Each number is 500 + 25 x the weight over its row's rms, rounded and kept within 0 to 999. Layers, rows and columns count from 0. Numbers have three digits each. The size before them is the row's rms in percent of the matrix's.

# layer 10 MLP down, 64x320, rms 0.31, rows 49-63, columns 64-127
102:498543486534515490485520491460525554477461494491523497509485477506526501545491447492553500473499500526475446501522524487505533502504511551496523487491510522527498507439492457493523473479504507
098:521466463479501497480464479464475537536426479497491492525476532498449482523495465481505493475510508468512540447488459516515480461506542504517475523481516513509470532512495458495493486502516491
104:495522488496545498489477468498498507485493500504534486501538447516515500463491500482480491519495512510477505489487542528473464473451518475499467494436486503470502494503475468508479493466474461
098:504495524514513485496475499491484496489504466486495481493486454466512469521491482499507533517483462487492517498509470483470471541479486547481528503493499502505473475503472515524525483449516471
103:473493498489459488452505501497494463484545506508468506460453504507487543515473528472480523484476501508501497542486460493536531486496479529511505543489468528505464500488513473500491479476499477
101:479486484473471456551542524463482542504481482517496511500493494523485509463518529520544546509486496473444471483496470533509492490503457468483467503480507509510508474500484516532517481447527494
104:536441459502522495483473485487492459499484521558488470528478531506482468529481504521491470495478468505482525471488448533501471479477502478562485523503521505490511483497501495468525466496480474
098:487469490498462474481473451499485531479444501472509548473490532535520497471466540519505497472529493484498487476507550507460444517510516492515485482489497517508513494520521515482499475501491514
100:510518483531503497479511507470504498528520472438513470511499516526478471542489554489527469518436494482480465505445513528481482496530526471489505489505499499450507518535496507516474460500522457
109:483465502522518528498517537528514513538496475450515483444496490509549503539485510506435531509491494477522503548518512516449504476492479523509517474495514516546518524495465520532489492528491526
099:518524496465533493521495515494481510533490514553485486534453523471531497533506499519443465502515460489513499476488508514491512536498497452498444540512492482530534556461524528483531510478496488
095:509482470489511546587486522514474490541467528480524476474488477496494546523525437484535473510488541493494495491501475536492557455495480521505462510485553474536540492530514506475485496490465533
098:520484500458515530506474480496515492552529476528516533458492479501551495545498460558477491495497503526548448478489513481489507495553518465521513490502480509486485511459554460487498524508499525
091:552500524503463521464499505501476510526544478479477502519510534548479485528463508497529486475498471497507522496465527494528491472485510486496480485482492522487494522522487474514501505492515495
099:512515521421527461512513469526506499540494497485465506547531491488482486497501503491479497517505499477484503507511521488494484555485542497496499475513483490506485529534516472505509487519441429